{
  "n_layer": 15,
  "d_model": 256,
  "n_head": 8,
  "n_kv_head": 8,
  "head_dim": 32,
  "d_mlp": 1024,
  "vocab_size": 664,
  "activation": "relu",
  "norm": "layernorm",
  "norm_place": "pre",
  "norm_eps": 1e-05,
  "positions": "learned",
  "qk_norm": false,
  "attn_scale": 0.177,
  "bias": "all",
  "tie_embeddings": true,
  "parallel_block": false,
  "init": "normal",
  "init_std_qkv": 0.0394,
  "init_std_o": 0.0,
  "init_std_up": 0.0394,
  "init_std_down": 0.0,
  "optimizer": "muon_variant",
  "lr": 0.0066,
  "lr_mult_qkv": 0.5,
  "lr_mult_o": 1.5,
  "beta1": 0.95,
  "lr_head": 0.00705,
  "grad_clip": 2.0,
  "warmup_steps": 200,
  "schedule": "wsd",
  "decay_fraction": 0.938,
  "decay_shape": "sqrt",
  "final_lr_fraction": 0.1,
  "batch_tokens": 65536,
  "seq_len": 512,
  "doc_mask": true,
  "train_tokens": 345000000,
  "steps": 5265,
  "dataset": "wikipedia_en"
}
Each number is 200 + 30 x the weight over its row's rms, rounded and kept within 0 to 999. Layers, rows and columns count from 0. The size before them is the row's rms in percent of the matrix's.

# layer 10 attention query, 256x256, rms 0.0445, rows 46-51, columns 0-127
079,198,193,199,197,175,199,241,236,165,165,237,238,212,151,219,178,180,203,180,208,192,173,177,246,184,207,229,187,192,232,204,240,146,286,214,198,197,201,179,194,179,251,227,227,140,207,257,216,206,233,224,206,185,187,193,220,149,265,233,181,140,157,269,163,208,256,178,230,169,201,246,243,216,166,209,178,216,231,221,190,211,188,204,241,198,177,185,223,166,205,204,139,211,196,144,200,227,235,205,212,189,210,200,202,233,204,196,211,185,202,181,151,114,212,178,184,265,175,197,196,197,200,162,139,235,207,187,166
091,202,221,191,209,165,235,155,147,169,208,199,198,224,207,178,204,171,212,168,201,183,194,233,254,190,218,170,241,161,170,188,182,198,151,185,208,164,161,192,189,231,180,205,236,232,194,188,241,263,170,196,221,233,198,220,178,213,215,202,229,144,186,217,236,209,195,209,184,143,171,215,182,166,206,197,218,220,186,134,179,129,257,253,188,213,172,189,212,235,192,236,169,248,200,226,229,245,203,191,249,207,163,206,232,164,176,180,152,213,224,198,240,227,225,175,149,170,199,208,227,170,215,279,201,205,226,200,284
091,226,233,172,174,230,170,213,227,183,216,207,248,133,180,207,180,135,165,167,214,253,221,212,218,199,227,192,163,177,212,198,221,194,153,215,172,164,219,186,184,251,212,211,173,207,179,216,232,215,215,237,162,198,193,234,179,176,225,243,167,182,154,148,155,201,260,217,181,172,176,190,176,217,139,171,203,196,192,180,208,200,188,193,235,212,216,241,218,127,229,217,204,179,234,213,162,240,229,120,266,187,157,214,188,228,209,218,191,235,210,253,180,167,253,151,164,195,202,223,214,226,197,206,275,187,185,175,196
091,223,205,237,242,204,221,212,158,176,204,192,122,225,211,183,214,248,173,236,203,141,195,169,186,162,168,195,202,170,223,196,211,212,203,148,194,176,207,211,233,193,226,173,221,254,138,256,174,195,252,187,197,213,200,186,193,210,177,160,153,201,208,224,211,180,174,240,224,237,195,204,195,156,196,212,223,182,221,166,254,238,204,167,189,206,216,234,153,218,147,164,158,183,149,161,166,193,175,193,190,195,206,221,196,223,225,234,226,248,95,237,230,230,209,216,167,161,165,168,238,191,195,212,184,209,212,228,185
086,229,275,170,189,122,236,276,176,193,229,186,218,183,228,199,190,215,202,206,219,236,220,206,184,219,264,197,188,168,154,174,183,249,229,136,198,197,220,188,196,181,164,213,235,147,248,183,178,195,171,170,189,159,233,226,183,158,210,214,213,230,250,179,269,165,279,196,235,161,143,241,185,209,181,259,235,213,227,216,189,202,191,179,215,208,162,179,143,128,176,165,204,195,158,236,188,204,154,218,236,219,218,153,176,211,226,187,203,225,206,168,194,255,193,161,240,176,203,176,188,145,181,170,169,190,228,250,200
088,189,181,190,236,129,177,234,176,154,166,146,214,212,208,251,216,213,229,159,163,177,248,183,251,174,197,196,224,170,193,185,210,247,173,189,185,165,194,235,178,206,251,248,222,196,212,234,206,220,185,183,246,210,196,235,246,190,157,202,201,219,196,231,143,199,248,238,244,197,234,155,253,242,205,226,164,237,210,230,198,230,275,209,117,169,247,209,237,162,177,155,153,193,219,229,205,209,191,186,151,215,231,230,156,163,187,142,217,139,183,234,226,207,247,166,172,212,163,153,208,251,204,216,155,229,135,233,215
# layer 10 attention key, 256x256, rms 0.0443, rows 46-50, columns 0-127
090,193,263,180,216,197,223,235,163,185,202,166,189,160,218,173,196,194,235,200,255,220,215,194,204,209,208,185,174,206,215,189,169,151,183,147,214,175,177,213,145,187,210,120,195,165,231,247,164,165,242,251,216,215,177,140,223,192,163,182,231,196,174,227,160,193,145,228,226,138,216,236,195,180,145,216,179,255,192,165,165,196,172,192,177,228,165,209,208,183,162,223,246,243,189,205,213,166,250,216,215,226,201,174,204,221,219,204,204,218,156,166,210,208,232,178,215,209,177,160,272,140,246,119,182,172,195,232,168
095,210,205,172,203,207,161,204,177,152,211,217,213,183,251,200,199,204,236,213,214,179,202,198,216,225,222,237,200,222,161,165,146,166,230,186,172,199,209,214,161,190,200,218,190,162,211,216,207,177,169,192,151,228,256,193,204,184,161,225,200,194,198,189,178,145,170,196,181,207,179,195,245,216,173,176,215,207,147,203,175,225,193,236,223,209,201,205,135,211,219,129,230,206,265,232,179,214,159,206,195,171,186,261,224,206,211,190,155,169,256,142,191,171,168,215,199,198,227,189,237,192,141,171,247,197,192,242,210
094,238,196,192,259,209,235,225,230,152,182,176,165,230,207,163,191,220,138,206,204,224,230,187,212,198,203,218,187,206,173,225,182,224,177,184,184,225,253,222,234,198,251,209,198,223,113,282,169,209,158,197,230,236,177,180,159,228,208,251,225,216,178,181,162,179,196,204,198,229,233,174,204,185,140,155,143,223,198,201,209,222,144,203,199,234,154,213,170,185,242,252,209,215,199,171,175,159,241,188,208,181,184,148,198,236,230,205,187,224,181,212,183,183,175,174,178,207,205,189,194,213,202,161,258,172,185,216,179
084,200,226,213,243,147,174,254,217,165,181,200,208,158,171,216,170,233,252,208,197,204,210,147,185,171,190,196,144,178,212,193,227,235,170,114,235,174,226,176,151,196,196,185,184,187,247,196,237,213,238,216,197,211,136,194,209,219,272,209,173,161,262,197,175,188,162,185,191,180,167,214,210,188,183,225,192,216,239,119,191,196,212,193,205,167,196,227,233,162,213,217,139,202,185,192,144,183,185,210,230,228,162,185,195,167,199,220,161,224,203,197,199,184,171,226,260,198,179,215,217,214,143,167,210,263,191,178,200
081,252,165,153,158,179,189,241,165,210,213,149,200,164,233,216,157,184,182,212,218,247,205,212,208,208,188,210,146,208,178,187,248,200,219,205,239,275,194,225,218,160,170,196,253,168,175,219,207,223,212,205,171,252,186,207,204,157,229,237,265,186,213,172,191,158,239,222,203,179,115,178,160,215,112,243,206,247,154,179,210,176,243,199,184,202,197,211,161,163,238,175,257,192,211,187,198,188,188,228,165,156,162,223,214,262,162,219,175,245,216,215,195,247,187,210,172,214,219,144,147,158,187,180,172,225,156,154,158